Part of a small language model's weights.
Size: 11 layers, width 192, 3 heads of 64 (1 for keys and values), MLP 384 SwiGLU, 3.97M parameters.
Each number is 500 + 40 x the weight over its row's rms, rounded and kept within 0 to 999. Layers, rows and columns count from 0. Numbers have three digits each. The size before them is the row's rms in percent of the matrix's.

# down: layer 7 MLP down (transposed), 384x192, rms 0.0889, rows 0-45, columns 0-95
# gate: layer 7 MLP gate, 384x192, rms 0.129, rows 1-46, columns 0-95
# up: layer 7 MLP up, 384x192, rms 0.13, rows 1-46, columns 0-95
down0 101:564465497507472463491414478437468531578543487510540505538486567474416465536464491523538525458502474544528518554543484536409440512464491467520499577568514540446534478500484485523532476553466509439466510530441450508518548505489501527588505548495578535563507525488559490474529482487518506512
gate1 106:479488464516517457515451534446513478466462401502458546454479549576532510496476506515491506531516472589543462432458552423470398500530507473450475558486506486528525466483514518554597549538545485533514494513507502434482444540497532428557530510495518420486525482531603516430478523429498503462
up1 105:533502546492565536417540534528514457587457466482480477445463559516502471551543496513468518481469499501516530504556480551500435488509509606452508500452498464525552428488582521447506474582466534508437468480514518508515395515537586503505590475535493518519502406464588458529500490524463447566
down1 106:421500473530536571502529540518430543510530519515472445494521477480525467487552507537420454574513484526500466452491550506493469496508486469523496551507447445538493536555468504501478475504548401554472519564506574505551557512544480558512459554516630508515533508513553531518539508475552539499
gate2 098:445552554471488552510487503428497479508491445624574458474457459515456561509496535502442483485480521437511477432540432547456471447417488502475496509503497520510547470453503548541515485456479523527402466517511470508525392505549511541499413583535467463512493441481483505535506472531477464467
up2 093:499525459450533470486504515479550517473533503541469523482550447472535619414499493559473494505486515521512475544534573477441461464473505518530493437534549520514453516481443448455469523467544482453550535529498498517525441552484453444511532534488518432515557527486562544497482475506417515522
down2 097:510513488527498535493550522549536510518504494571458501447485446519427590562488533545506531475473536486552517452513481486513473459456510540463513551448600484462470446513507464523496446477523542489523477456487525407479476463445427438486500492491542536462497492478538526438438505519542470493
gate3 099:432566430486484458544536527514418479468529472455584570458528524511477495517453451501504434505503452525481623520507498513542517447534548529524465465531536529504549525427466517504467515413488437440537542499497502482516528494595465486589540488499512512467495540542524544522543464495471423540
up3 100:490502496425507514516513458538491487510444494486509499488508513496540486461478529531464575515492532514441469436506507441516505524455508544465531482486490562586570492506518567504481525466490488488531516526553519449404400462464583559474568506455502583511501569477540479485498463541493486483
down3 100:517492455370544502504486446466509502471449512481506570477471497476483485482515499462519565470547517559454447391474534549509538499503554475525583452493552461456465489590500508459489468448495498464467434530514469448461444493524514487522492468486492528557499473462428554471495506446523535509
gate4 106:506518499560430550415528509540495525494467535430490463543495465440526500492494443513489437474470552518520582518513517502555412433407576472498474502479543548492481518519431503536499471421492505531490462463478520500572522459504525480420501447473544519463476531495530484525548439544437557586
up4 102:569509525472520472445473509459536491439531571553495549507486523460466514481509516517423564450497493479433569516532495448519473509521519490469524537624554466458427559497480452494486538454546529461561456528495531461521475474508556507499500485532577513482529511522525528482380534553538506489
down4 101:476557536545476451511541505456538479586516551502478534528511519542495488564518477507447565563454540474559482449518464509589508550477476518421530523545517481517427447482557533408497539481457486427517573491437452572569462522486552577527506527484497540453567453449482499499522493471508526485
gate5 097:533479501494471456469461431475449452454502522392473450465426586448493531426490481567438481497518474495497530497494440511465468420522516521450444493518558518492547461463454483422499545570563532511459433525501461466540498522494559498434456511492522485454516554520449512515525481563560486453
up5 094:491530498468573473433466475519465459580469470526551496531505501511552500550493514524589417457510428553553547485530454505493482494454465554497526530476518547468470484481568449511525532529505491585521476420508512541571501506514470420467500452498456420392485549536438505483478499497533502485
down5 101:538498512554546518518444507469444514544492464499537501455512521474510513526440523515526511491508472486480566552486422518538475462493466515506499531509517514517457538496548499583530552544514507508584481512547434532538564511440523482504491503468455592413419484449483517485499558504518528553
gate6 093:533496553521479520595471372537527506444443485506528467566460533478475576522497422520492463509464480461483509464558470527566459483536494501503496470543413501540507458462462463542529525474518428495476509509428499472521431503489508477453551590548488532527529482471494471499519477480488490508
up6 100:549508450519416509463523541496455554469455486555520533543494484510492508492514507496621458463539516490398482464526489412531517558455480517446510447576501453494568556497534461489504473558477557518521468521460487524553493517460531454477486501507411527516452493500435518493447468551551505545
down6 100:577551499540506571497552528448464584475480496516486465485448532587466456522465476488483473456508439447473487523507500480555465513507463538527549466473455475486476498534532477514443516544607444511486509515600460460555528534516494530578478456433514506490509511525438533471515547459466533495
gate7 101:481497442545485431547552548412475533474499561522507543452444485499502472454546450381520458525460513458506534585550434496465413486490542501493530549477554475531574469490479503427444464495504434510445480465482526479433475506490510557510480429473522422465537498477530456480544481477437473446
up7 104:456570516418533533483579586539555505462469490534474563503491564458459449495474533514444468491444484554502510475489496595489541534427490512518515472504522545444463422493490482504435440564510502450528506460443516474474490497537533506542449451494477514450487517503447565500540492455464466456
down7 100:500508447496519501546549508517552412518448582518479477582509505453467497493472522421545522448536496568475530478490541579488457443484527485423476570484554460474552551467459528532496548508512488529463532549545490548452503452445477534503422536414451469435529523474501518436510577530480517502
gate8 096:473498492478495478544483411535530439422460495444532532522483508557495471478501544524426514491477479527391487419536481524535463535450470523490429442484556409431510518500536479495514501451482431598512519406483444484565508511417494474482500517506494488560529449532474485510499548520502513449
up8 094:518513539478512485451518558494545533511501527467520482530540407577551448500494532516505483498555454558506487515482492516568619513477448434482451574559460518442467468528463600528395463487477509523548481560480456474504441485490475464497511511542518494540445527505494544494552530505539533549
down8 097:413445533486503454493521553438553487496495566468532486496548477504512552461516520508527566429492529457454483578497471479508516518486513482519539522495492490486419505510493495470613583487427463505581526464509500519464457545523539420515577525534458500432474515501473520521541507538505405442
gate9 092:538563504480499429499482527524462501490483533434513484524499633545483494449455517510536568527451489515427500502580524478469521472501496478488445543443459445506412476517476486511508576458523533469526571494539593562465516487419516469523446536473551503427471510531535511502478464478530489524
up9 097:500446586472480572530543484479469525540539528507455475456562485562503514458523532488565493433516491571499586500535472446503494585512521486534495481530522511512507531465424518415508519519464437449493524479589524506559521448509493518424490501571497486501545440416553473504510492501461559510
down9 101:474531487444506507456496534496412525484565582543484510554549494541526563495513508529610422516535457463475483549474490427446462567475493446512430518503493410585520530480520491538536537501486531427557547541471496485493530537443578460499475511513464579452459518465469474525499553493471461459
gate10 106:496497521520423496534475511476533497474536449503572448504463458495454504579491547520459469492485448531547550503558527450505456553476493520490499507441477520550534493484538469485473432486490470510519529569525483440465488495500493472505488508439541523484475482501489481530457498501459557501
up10 100:442490521498464541491433557458557561471516490453597513472494510513445616556504586542527463536490473503487478525549510499445522525508525520424471570502524480475515486520511507542522492489414475492540475527544591394489475496415513511534484546466452546433511517530510462529523468518474507474
down10 094:488539536476548497591477485496410431480509477468484525534496496497492504520440459505493495546492472509529504535529540451508520443519491509526435436507477554466569491439543473487539483556488516463546441494462434505496501485450522457520540547499530458488502529471475495547500537589512486507
gate11 096:483533412457518572483507574510544533521518505510492512499465549435516543452513465544458471479474478423580504485516459476502474525538550497549522516399515502544543516543489498488503450514522544533518493523460532502443480375499510474512491481450522482442468536527440489561477472470451468474
up11 099:483503433515543466523541504495459516538486551516483491498521391619553506521460484423495436474511547470556504514527546455490517464491493540512533516522556521501531464431431496497526483495529529443484511522455511527487488517582485457479482505536522491483494502533461493411490468554476544502
down11 100:490552518580498497423529448530540541423545459525440489528524530559445526493485465477489517439477484543521458573536515468477479421498507560537525436475547567468483538476492516445562489513439543512498545439507562500466460571488494526491495578482430539391470468566439497469532509486470576481
gate12 118:461541540487451546490491480456510470530519578501528452516470552477537453481462503504472478470521506476469573515492440568559482505600511549475432536469506576491506488475523439564534519525508520522543454487450485526518528474506594467459549536440505474499496511452465476467454543460539534560
up12 153:546488473552518385468482451536539509513515492458451493469532490495460550520528485489537494543468467487524421463476567422448481519405575497478539454536569455557540498563505567523461485530477529467443534534545551441504484591485485545511468477557488544516495463532511491534528466562488475490
down12 102:512514472477536426538406507513538506487519512501493521526549490476509517510540487478527524517444515512498466483512545440529525516440520454517517458514545478488518536515505460505421530466488487504434442488481503493492498548518501539515507466561507523460495478540551538515486531573495449478
gate13 104:493524482479526570506540448539448488543509566548475516503451504549529521517516544529517523482499477469535411399489475535480440501552475520445542373531455590529554519486546553528511584525509447532488449450502506436551465454544506538584528485435439471471561459505560510477512421519492538566
up13 102:558475500433504469477457543499559573469487522484499512498500449532509484496511472535495432454470469397513510501484463424481527473475471464576479499527425528438488519499561530480491497498490540476519439564506621477516517446521607441544515531447480528501541460461546462440482501555530495523
down13 101:538531474506496464481447498467532523464370510542548531543490656473598483493556496513483460560510494461484544519521538480483490476469533519574524450493489556424546506486503467497507482480482475528476477513479549468444497532507578457531451482474468421500481526478517490502519534569446514473
gate14 099:504486499531571540482497482493460534480529491523553454459546505564563527460518467505515601511492535514460514502514493566475493449465484507503455529586489534477517561413464492479482477514511486510453555393456431445418602483451458396408497489419544566463492434443515518472422490473434514508
up14 104:506460533492449498520500507546486451447514502525432607546534385466525492523468525471520481484443511511509578515483460489502502495579499518439461520555505499454518509439493552479524470514486531490466421504399483469455544509472455478520536475484484521556479561542501500527476516491454472363
down14 104:517501516517528446536502506434530527478460545521490549519459469517501541513513479436475565459499501473458530489505550508519523471588452445510562424458465500545546495499497563562516575573463463428487489467456515503506517463540516475431508558537504464545442560555521491526445437479532465470
gate15 101:492483524538494467506440497504488501550474396498494536526518499562436453596486460435487469533549554470568537503493541484476499549511520498527514442490461488496508524504450566573518509517526460504573475494502562512537450489530526519494578493486480500516470539475494454489554503509493566494
up15 099:451462601555514569361501454512489516474524512417519471499526541535467459489467448522514491554507541546504475478430474425544550462467519495625439455432469473513503506460524480534498490514506485494525572479552506502489462476544466510566554474548527571531517539496461445441496465508485442508
down15 100:538473570533564528519487491472446543491515495507452474494491483426489553520517511483505451516549510494455517476455449578500561562536412491547504524517484501533565457414475535510497561494449428466402496455559519467522495474506456461519499457527492466465553471541537572510478414494507463520
gate16 097:484555503494521489505547419467469568421449524507517542473565503474539526522528569533527503554545502492500550384496472528511536551429483550574477476477440487488470526465516394524524543514484490486487560538480482485516475528483478488444495474510487543503494494535467521514535535526490492511
up16 099:488592460472468513550528495511519538535503455516479435470551489540533513556518488540424448525517424416507494473522544539528571485471443487560565408504498496483450476488412502500543556459488426443559505449513447475488567539548474570490515445458475549475541518517470461489478485530530477414
down16 099:465503521537534505546541509536489515481522508546441442488459488490551409461492481503497530549543497425478489578529473507449553509519454515491440410478555560563525539497480466467499528543478517487506479512491548501497516494433426529470477492541509447594503557519516465507480572490508481452
gate17 096:534477481530491454479562420573464493416509534554447556469525498481528466500468519530433514477529502501456430436499512507492481546522537446536457474548545507517573523435461441468473575515498490525448509415564431466490507492513468502529485538457516579522585566528503575472520525523492501496
up17 096:455474484560513484485459493544567503524514535561482505419520513478511567473521523485506557565463524434477487516487501477418555471519514537509562499510412508492525496528501521575513486484555508467520488542408463472544487490511510526536417500473528493541553502476526532537420496443446382412
down17 096:458519532525483484549462451444561576524477504475522430483518545475502487448449504498518584495510542458506527500511510511501520455508519535503450542471521435538423446537509602475552547468470567496504535528483471504472485467536574496527561520532496524526471470495529493471475476582559501438
gate18 104:498510498496477551486483534455485537451492502501424475498512510550555468491584504485573563506495506509497528487475511498506457458494547581487537555528485532430544542474486608598510575468471512524476521478447491499483479414431533425441490499509407505463505550470597503445501485455531468519
up18 109:499490511549525566525482485474574362490442527549489511536465535510475608460473504538511514479511450476496509490503509506577546552460495540581515507557531513538506577502484517475519521439562534513478526505469497464399464543478443522560494509502507433479493464483479462469493517488489422493
down18 104:534534548507507567404493555467472493459471494496504481526563499453551484509442491565377548447486551437491502518463558422520479401497562509515512539509519485508466468521528482552459538438546513626490518521477604547554516479495481460420549454541510518491487451513478521593509465522493460481
gate19 103:488560518513533529517515461507469455496534412478536487461465391453462520576531510489505531532465490505539532430520420436513528528486501487479475507539511525502437494543474555456373583526531494411509521465408552444537476543494528430519515486487507544475473481536470477448524545454485520522
up19 102:487502420533564590454471549456523503461528520493459539510565508450497536494591511475516532438448477514429553467573572485438519458541503490557500526501438485510511531516499472519483484484509499514457462544517492509495511476501462508530481482534505434494508513505520515484455589553512497510
down19 101:589507438540548536478473552507559494480477525492490441439501493501497432473507587475442438443511486517437492539508537479492514516534446496574450502483525571510450500498501501537567486523468583590494458529545521473564536496549468470553455488538487525505455518578459490480422488483454541526
gate20 103:440473506529520542561492474457497465433556492595543521463507544550465554541501453512517527472517549540451490480498534482512559471411564505411467434494517488495572504462482401535485488434499520350500501535478536510524498447448491526461471540493486454469453591505534461481499514470504506487
up20 103:479530513553455459434502487501443501525475505489492558556542508482540551535541469520502444488481496509542518484477512509480539534492529540433429480502419476458518466542512546518549499487392518522426454416473427468436531467503431444457518470484481501467481480561419517457466474492570488505
down20 103:493429539482416494517460450491484491487447402478498474462548467514553491450504529494529473470432518485493550557468467534525525491459533463613446494439423528524418473549502514522484555470484515587474520428490493508590475506517535509504519486559558497507503524436436474463510453509537536477
gate21 099:532479504468513530501533458509504451450480551519514525528493502522532484550480470490489486516497473551502485547504523500534484542486518441568448502537494499457536442485508503480410470457558527489469430530549491465586514527483442536499398533500480489501439529465492459518400497559537439533
up21 103:620466486480525496505511489520494476416599422467451530534489505508517551566543563532539415525503481519446475482500521475516480513520452565499488443478509515478524507490447441460557507538412536476437486482503465533488496462524441489552513467523497529550484532497499498474515514449520546513
down21 103:399482532464410524563503487509475474456511508425455483456541545458509446509519551465573486460505505537575472470500482466444483484462540474546462507557556487560549432519532450542528507539455494474575516440440529496491562540505433506471511483431489402454505508547397463509523507485512511558
gate22 095:481510540523472539482470585615502466453412442508521518472502441541454508522445490468523453506512452559518464477491482457543492476569509468485577521522539500517466537469570478498497504495517464456550461451487507555578443428499502523515533412494441542512454531467593528433489443544475515492
up22 094:555487546519443512463521507493460494457528454525545519513542483478533491533489495502556457464456527514459509488419520514441488517439486514532437455467449480429443481483535541527525451452504506474523547495506483468508509485526623499438461562452586529410496504555469533545509511501519445506
down22 093:522612544474506535479530489475485504572526437503455485490527519505467538521473549495500503527445519493501492547525523524523554574463484530552370460452492507433554538527541499469556481463549519431522558488505541464533510513506551489499409479559496592546464548429491484579525515485578484524
gate23 098:450492420555568464474496442546490507463518476545553518476455495531515518494508474492500455439454546544519549502495516453493522528482500564542446416435505572441508460396519479527554478471526564514497570514525534459594497475501469507473549507467471589554518516483482511541532542472511532479
up23 102:521495494521438502499447505514500386457462479493480487484523424496520451458507548503508569469532563478557442450483501511520510532560527471565508494493597476526587469529526512444554541529513498453556470572530461538476439443455534467450497545493467493455462482535558491459494463537530514580
down23 102:483494563570473530557525475548503544501561482529515513562524534490438553447509491500512476562439492457532437567459499499516566479476569580473448471473477541496503563508555451558473526499461468470434560567483486480458463438469470544546501568489502486444483510537463526508486518551542485531
gate24 104:550551492561530544513465548490524442495559565409430469517536545469464466547437500492505438515503516573462536496462468550501499504455514604494476565426553543551543555505404499517543466492469480492446473541455487488538520518572490501458493522492494502471490548531538520589495474436535514458
up24 102:520507506471526506438498564465589579470520524519508493458540466475485529493566514507481503463470514471525450480562521507501507515585471468459470448557476442507458455543514412575518596454501524543520493467465567514483458490481572469492494478512493546499456438502441589499522507481535536492
down24 100:482472485455418471586509487446492482533512548449532507563545518462426459457494507438527466528544569525535465487487432504509453497524518531500478495499491498441495511532522475539471531529443541455477519486547467518500518458488554465476525454496469534487474430418538504463534436498528488430
gate25 100:500516503524508498500493500592449439444482511550551503500480515512488450515486573519501464429465501544517528465476588478520560502424552583534566523539510515493442501625453460452515489575445534579464457530505502489493439483523477524523561458504499490503430501527490521498537517457448531540
up25 097:497484502506540549483482507510447505579576483519525514524473495585464441530542515491505425499530425502536526538442560395528449444506558471486478469530468481470501483515516440485482486506521503511478464509501489478558534504453556530497517404481535484499508408452545487456482510458550512510
down25 098:550449554505521482532479534522464479534458437506556519514498515513506477481477505556445490487573500493507461421543516517490506456489521542453566520498475508454454466469502517447456515482519517563528525444477582567568538476541484522596546479428517454526505453501512460528486485605516552531
gate26 098:482469449479404533541506474486510483527511476567521483495524493532521510426449471579440453498420604544577514520521561457461463496500529525494466495550572474473469494455463552524465504492508539490494495563465511511499513522545453528549586461501548554507553504583550465571541487496484467538
up26 096:528535450578445481520514521497496483595435455553465500456534450572554507454494530488527448505510566449562476517444495481471437575511497533517521542497529504545506503559500425494411475622492528489511453464393458502522495518475472452490491485558497435501514517481496474498446522583572504444
down26 099:504455497539515530580443501519556519514502508478486534480579437463597477487518582463521438526430531489503491489474479499467544582432508524544503484467481548485501535505493476543472495510504497551495548440423507523462468532511463440562462468518586498488545490488550514534534460462493480467
gate27 113:514467573494531554498528555533470524522456468569512461547514522512484467482521453530447478555484595431516476592526468565427486532574498565555504474506481469517503469493499489515427456586494560545497572522468459511499562505473531456469441501570438519555507505501521538544444518507610528455
up27 109:467527448516524409465480459565468490522496572444525497456477476506454526534521471453507486490498488525434478480474522467524513410519508471445522455453515460483491503520522557482550543492515406462476571449522515515484453452483556486538460502585479520511417519470493522437533553466442485512
down27 105:487438446481543427442494447479536535540512467525479515520477625468430478541488555474532567476538472514465490490434532537506492433523492486464449453538457488454467468506489560522464511546521502456479458541545540472531534442437436562440497481459448545469489489483498530499490412519512522511
gate28 101:477483482461488455529490465529499463494460479501452405458506481477498486502476599544533570497478576548493497472483515504539467487573484538513537563530427511436530434481503436500498479473463522507455519545513493535473493420446441508504492531443515456484487460486524448613495419543511525497
up28 100:468499454435493488503518508531436476527520543593543429525492383460508520507465568482534493510479522485526583492513469468500467522489590464483520530550508477461570462479547478506499544506478466493479540521468538595538522421471404546477488546488472494425471494426477485512557533556491531517
down28 102:539567536426488557528461525464549568477506556434495509553531459470505488488584515602425448511560485536461500500490442474493609508553511486563482488484525557508534500429515545430512520510488510512512520497527492525530506483549469481541467496478505531523551458511548526444444609491526566454
gate29 097:490564573522505485512546545483438481576532579539496554500526483484511469446503483506514558540501447474498543438531510488470405525511405491549473521492560582438511446463445502450494472520411501483569522486531482513443499524419467507533447449532570506567552549433517455530493528505467487571
up29 099:484469451517464513522515534484550522514512453536470431513567469523446447519461530519494552509454508490501439518523490445549433533529496501515549440552477475494485461545547453519445534524508393540559481516528460462412559464519458520581525521523461504535513520549494501543480445543476469456
down29 100:502562511460507497514551475497526552484419565523496592488500487547534514520535530545540525523499518507438539507535453516513508512566543576461452561581557459488514452452488527477408581516553514524516452532496487495458558481453473592457553496510507496478563518517457521502529512500514511565
gate30 099:493578516500469527560519513474472551462515491518513404516509500453546526508539476525465501496470486453468487484445453549557573454521498531478457520590493506421440475497528453471477514526590464469509514504496536490518441500448489554538552558596485498503503496563435499542459472515484508454
up30 100:492504508461497458526427544478455527436520525548518449535445568533439521438526456503521484490502452467536473490492453565532446510534511479452471531540436452566421546562441561562493518469469521511502539538502467441543536468469477553530509539486461508550440502574454583440563530497508464524
down30 096:513530478534564487550451487514531514464519438502508426506481456469486506563596514545495467530501482585445531429479503555487520453493525537498476555508444565512455505503461426457485469530515509528499485436482507446469427569502594493504530404514461545473513478528444526500538429545499484458
gate31 104:478484479479493564475491482518498560530516488509504456506563491503444564510501454459484471533498540379554461455431516441508435559465442554553449471513526484428517467528513499503505496595457491478498543483481527497474443475536473547456519538522522551555516480456448560571460463472502555505
up31 102:527501484507520548562441531523504513476486460479503523485503472513591451429494464458556529514466558530498517510543472528496555558459412572514580509503517486480560482495466490523486532492510555491478476463425447492465479559458565467463451560451472543471464590477511463491525513533532533611
down31 103:491517536537452533566479457425501474465469541483485471497550457455570442463460502411579457482465456487463489546528463540459531500518497534478482483550464528502452506503495416516574514454462460481506571484487481519471559474417534509525473458465497564496478427501443506553526489466534594500
gate32 103:569472479513515532490514424477509500535504508464448480452507564511520495426429584502562461390576514493525559482510551455527467448486465444540465491482513521452505489525434544514463477468493432466470526505493481432493481500566461522498537529422525433509487485476531490438408470510500496393
up32 107:544488499454499528551508524514533478492539493522435525434478542472519447449476517466492508514582545553479504526487468514543517534518534474555535467486505485470536504485495495472497518486516507473497508472508506438438506541468482461539568463466408514542450636499482482494502516543526532469
down32 105:549488517452490488513548444528495545512463470499541401482488512460488395501512486508446522479548465521486526481538540557493475541491570458468468537509463462433516498599432510504506552488502542459575506450477486449491477528524487459514526531470509424504529483566459512459446492540506478487
gate33 103:438467520519548539472414438481535440438537480502492500496485526530458606485403527513491443497499487514596467494505478483520469495500511510485579498502437489551534519490478489523545543466546472513432572552541483578499547512495542525470524576556512504469462499461527514519444500503444527561
up33 105:516441534504452516538451524507440534491497510469463473511514505518570548571473477538538407484462478505457535579508417455464496471490554522566464461506445465515451541467504486558505480555544531499461438514499483505469486482494489463446465493530629475550523520434464507481521568468440465556
down33 097:543574527542393511477465500535443536530509493433537524545488550586495536481516503547540478484506456488476509533461507519576529455471500559462496576511470506392521461505526502538460513495504536470505509484567505487467457476533483538476533497515538524502457487484444454476516499495394577527
gate34 105:568499473502487528474559496482468572480465568457417494511518533504543518492463467500520522552565538478453563523477500517444424495489481556475545488453472495558505436530489509466459524521482541477517480544578428445445543598458432446497493486481485448484434476484453493521509495511570481473
up34 107:511460561447609446481442544502504460529484454526527434486527522466472599537467569418551520426533486534543529558440528484488544473536494484521465514535450550462529536503482558522496504505558532507498495465491562470415470456515484527517461519460455546510574531568527521578451466486524533456
down34 097:527485494469503477459432512537503445473491494461515443509509590537519499541519443474594537489515527590483496482456431485499485499511521513460466541511475437539497581505556509415538511531517449503511478463425524479507453476485543517462449480521475477500485484411504526481507441463455483461
gate35 098:529525414476420484518558523504536465484513427521458548507459471460571491531561561485480510474448523508500496442475451497535504481462465494488525554432499442528443556522496545474511452450554500555462529531540502501517494475512472467552509448565594503499546426535557501574465467495609448487
up35 095:478467509523470439506513498503523518465477547568502496509477447485525486495500449528560462509515512502576462489489491431533480480487566594518563512456456524499475480535474513517528541438471436481518585463535571497577491481487486478527508557539469536428538464536495563504585532527408487493
down35 097:524439459491465507528483444474519464543503483453491461491476469474540517525448520476546419511559460529573550559490448444526521540517470536465543490524482542507460536511419515625533515515555484529472508454516467593516500460500508512467499475483494501473434542400594473535506476509537472531
gate36 098:524490512548490492479520510497498537508539525500520431420433506503427501537523538476466523528450455505505513533535464497544531519471490560553525549555494530505486497478500520452581448503469449470493538513561497434491465524533561513502520494575530577426454508551476500502495538436515552477
up36 101:564474431515488516494488519568521436571514527502557467460491512514555484565525544481555468555483528568456442478500525498564453467451535585508525524520493523503547593476554455529502510504432511457432508480449475494432457463539542525484445476471459490510520480572468498432497529453521504487
down36 100:574499435584538457547516493438524554474521442490524470528495563522455520442508467484506546499503511519517472451451535470495484443496517470498504538467504526513438569522528424517601444437464472467540464423519566495544528502479526529455516522504511468550459480463506478498498531535516517614
gate37 099:536473588531551472464462430558369530525490534542539540600546557562507564489479496495536460507545506446492515467482487515556517479569472462456551442539462498516468518469495526491447579495532433471490498447499488528485557509485461509443547547489519477511495497505410488486470527500489557473
up37 100:547531510446487529450495504549507448535520472502408419562482508503483533498508501559397544490501518559530492555555498516449487443460506427484474509500484489492508462518551603471488519506461514496446495509539501532495529528571451482505437499482499566495579520487470534469579513529493512532
down37 104:519515512547467551559545555513507549510542504535470551473473521501496475520537533523455529570498506544512509481558558466488525543502485527449481464474483514535489474486560523553513482579503503573422528506510531496506488547463505495552446479532515542524510422516536452527478491405524518550
gate38 097:531412528461590423495483486527500501440459507539516542512538460547437549466444471504448488494455522528491474425556509541425496541526603517570509506487456509585542467522498518504447522560497517488495510561483507590502481511498429512451459493481508545453523514547535483483506526503505547438
up38 095:493449503450509448546495454520483466522579494559488536576444432483522511452462530500429498462467507468501521497500428511522523551467532554527477491526528435547540449526544446572389508525490504522514507517429452569527510437523540513553456503518532493530554453480475603487520580538524491524
down38 099:475496472483547558570605499479475519471525572512435474510498436469442530485458559475567536514480455510535584510519516539462447503501461514462433436470462480551497541445599577481466482453467485522497472472503517459477483539519507496503524519469544416524507494447509470463471554510504539434
gate39 099:557543501498465499445482575544568450462515504489448527517442479552495486494510532431541583494453516516470523425513455537489435466491449524504462536467511526497490469532517555553472464491493485551443512554470471445512530431469514447540402458458537458505505457454457518491444451577371547542
up39 105:453494459409526533496544490455453480374522513485513491455448479490515476485556515540579528381552500502504540491522460544444537434484510533465450461529469470533548511502510524516510554550570483550496500535568486496470501534564498512466475526471501514427538449485485476533442511462522467531
down39 104:463459491545473532493436486552451493444567556457539447547463487565509491467467513485471586499523485521449553516546531494563531486497471544526487535474507424488514478474489501537508445481439462588479502527479465455504561535594439479535528579549456467559483495467505459515468512488513456524
gate40 099:475497477524418507576456491551472492459545444526496435517484478571508489541457482427577503510466534535476505562459437418492464502428521592497476486481490479550492535450483446501507488491517508471444572419518501492473489540439497533522520548519469543563551553493517537456479453547534501468
up40 103:497533514484538486508493531549525454478488475463370490535535516528496494522470474493419580461475515542474510435499433547535471528492487500424526450504443453567477514474544480483452414580472480419449510516523531515456510486423454483512519527434530500509453514549466431464406536547535495568
down40 101:535487422444535491504497520475528556500474436480497428534607459520486511531574526551506504462475502502453522532517458492455466567446534567452500460516445543560487485519572481515484503475440572449506474505449576473552477474592473499415435524553539443536501528533500494451492536424582521574
gate41 096:455435537487512470518457436467474472476512495486541475536524482438520470495506497537553478498537465479477504446499503476501431501507512531509450543581497487524468465515482529520425492496506528508457531547386494497453456500508450488516523456391492518521500475495462511469503534524548505510
up41 099:527476502493442537563439478573476430488505458544483507494524524481537502444491562579491555489574574496556484485552472500489487556459536549434522530542478522542527473522459517531478479504555482560442483533465566460495577505507505531507541495553555451427551513487492543512496515522419531527
down41 104:491490532580465453523530415491554506460487469494536532518594426489529479446471498543532581472490495479479517481523499452513480453508566495435488442534518475540561558562498562402479599529447516477509507511482542496559514530457530463501468539529531407474541456466444527491478484486442471482
gate42 096:550554476513490524525492536457451558542484525542451563444585427561602486449379463502484532468487540553499482498469513508439497590488504505416520477515497504503506461515476540538548495484501425475517508539513532397452484486498443497441512459434453528570545511496518537437494474462450570405
up42 095:471484487554556462504523477508550452421429507447501515547497490499428501497524519496557512584548531475470547526471484473489489516541503524454513521486564493520512516480534419443455488494508527466499477592389499483438474533538494415533445493537482557505533526551480504461578529509507479480
down42 095:439472461485504454507462562552479453455508450452462527458473492497432443539529531471512533478504521535492522449505494521436465519478499488517536516482567483447511494507524510436409524478514527502530509491462490518532553481474586506562491468483518536517489551516478419479553488555501577515
gate43 098:550494464517482479511535472532516517504387443563509456522491525492545426503468535509516561486505482468491473542488513551512546465508540516527572525463571542492524387400490522434462510526477508529544514497476478520552400422522475517537529435515413502552483508511564495456549489420546546486
up43 099:466593493417448495528508527545525596439508455454525484430459508478500555462482494538550431522508456511415557523496552470479510538437397520570450532512470531493572509548484461430477493506434524494440504491456544462415493486462559551551489473488518476482484540474596548480482451475474526452
down43 101:518518437484442503485464488494439494536557469472415589531605533521435435551566497556539465500508475529444478523475526526538478560470508506474495515560420503565492455452502420563531507480512504586454490537501449421485490561548522609479452503467576484521474506499498518446568540492499520494
gate44 104:541587498498444531556479456470454441542523534565506467474540549440512509458482545481533471497498479459556523512508505518488518455515511469540504506456495668528548575526447499526522541575518490471409556449468491414489515529469418476489458488429600500509422566537470480516459521431558477519
up44 098:537429567600438455488500516539479527455531436489517518502553517516494467508452525376513474450489438503519486550506472523507463496444432540519510480511489508474502487528474489547453466443541498524500456495538559533500543483500537530489490533494461458465494472507530498543575486495429500493
down44 096:492540453526484559469433463516531544528511546502466505550467563410508513525410486517552519519509440515505470483483476525525434436505515496522505478495496508500459489463532455470482532537493520515491532489516552507453448504452536578509519586412529561477524535455497461441484477496523516602
gate45 096:483543490484498557519489486574517488521534594546509500470485554457515540545505523512522465444487555496480455479494540527481503551493441508432557501510545518507489575430483516495490461489540535526492474428548521438506545544555487459492593583515468531420505531548508482483561511473475467448
up45 096:460525495466507534591539481502515506482499504485482461556541438549578504540567505514567487455465516515518520475504499474541544541535479503514452469464495493613521521474466422508551477458505456450402475586432560493456463559515414477457481562483516547537488512444505466431468382463500461475
down45 100:497512521482465507460566522492494582503431521513492437556498504539583537478521471422489449473524481513511496555572475476531495482452500435484510457505488500557479522504485503506504494461436466511452459455497473374492577525484529478500457486523527532441538525452480496470567540565492456547
gate46 105:524532493554500530453526483510460519436526495490532517460422464466478482521459529416548488547466556547489512535444519465526472440531502467446468457529526564457473438506450546452463502452510566535544471495444469474475490446452540523439456540532475574622512543504487536484511424483520452469
up46 100:497443452443427497544485510526527539525464579522550546580486561466467461440452446573475504478518437467495481463466517524565544511419519520464429551512445505445538529541500492458461530513508428549486461547494526544512513523559457449497477513453478459424431473519449519467506566548546530545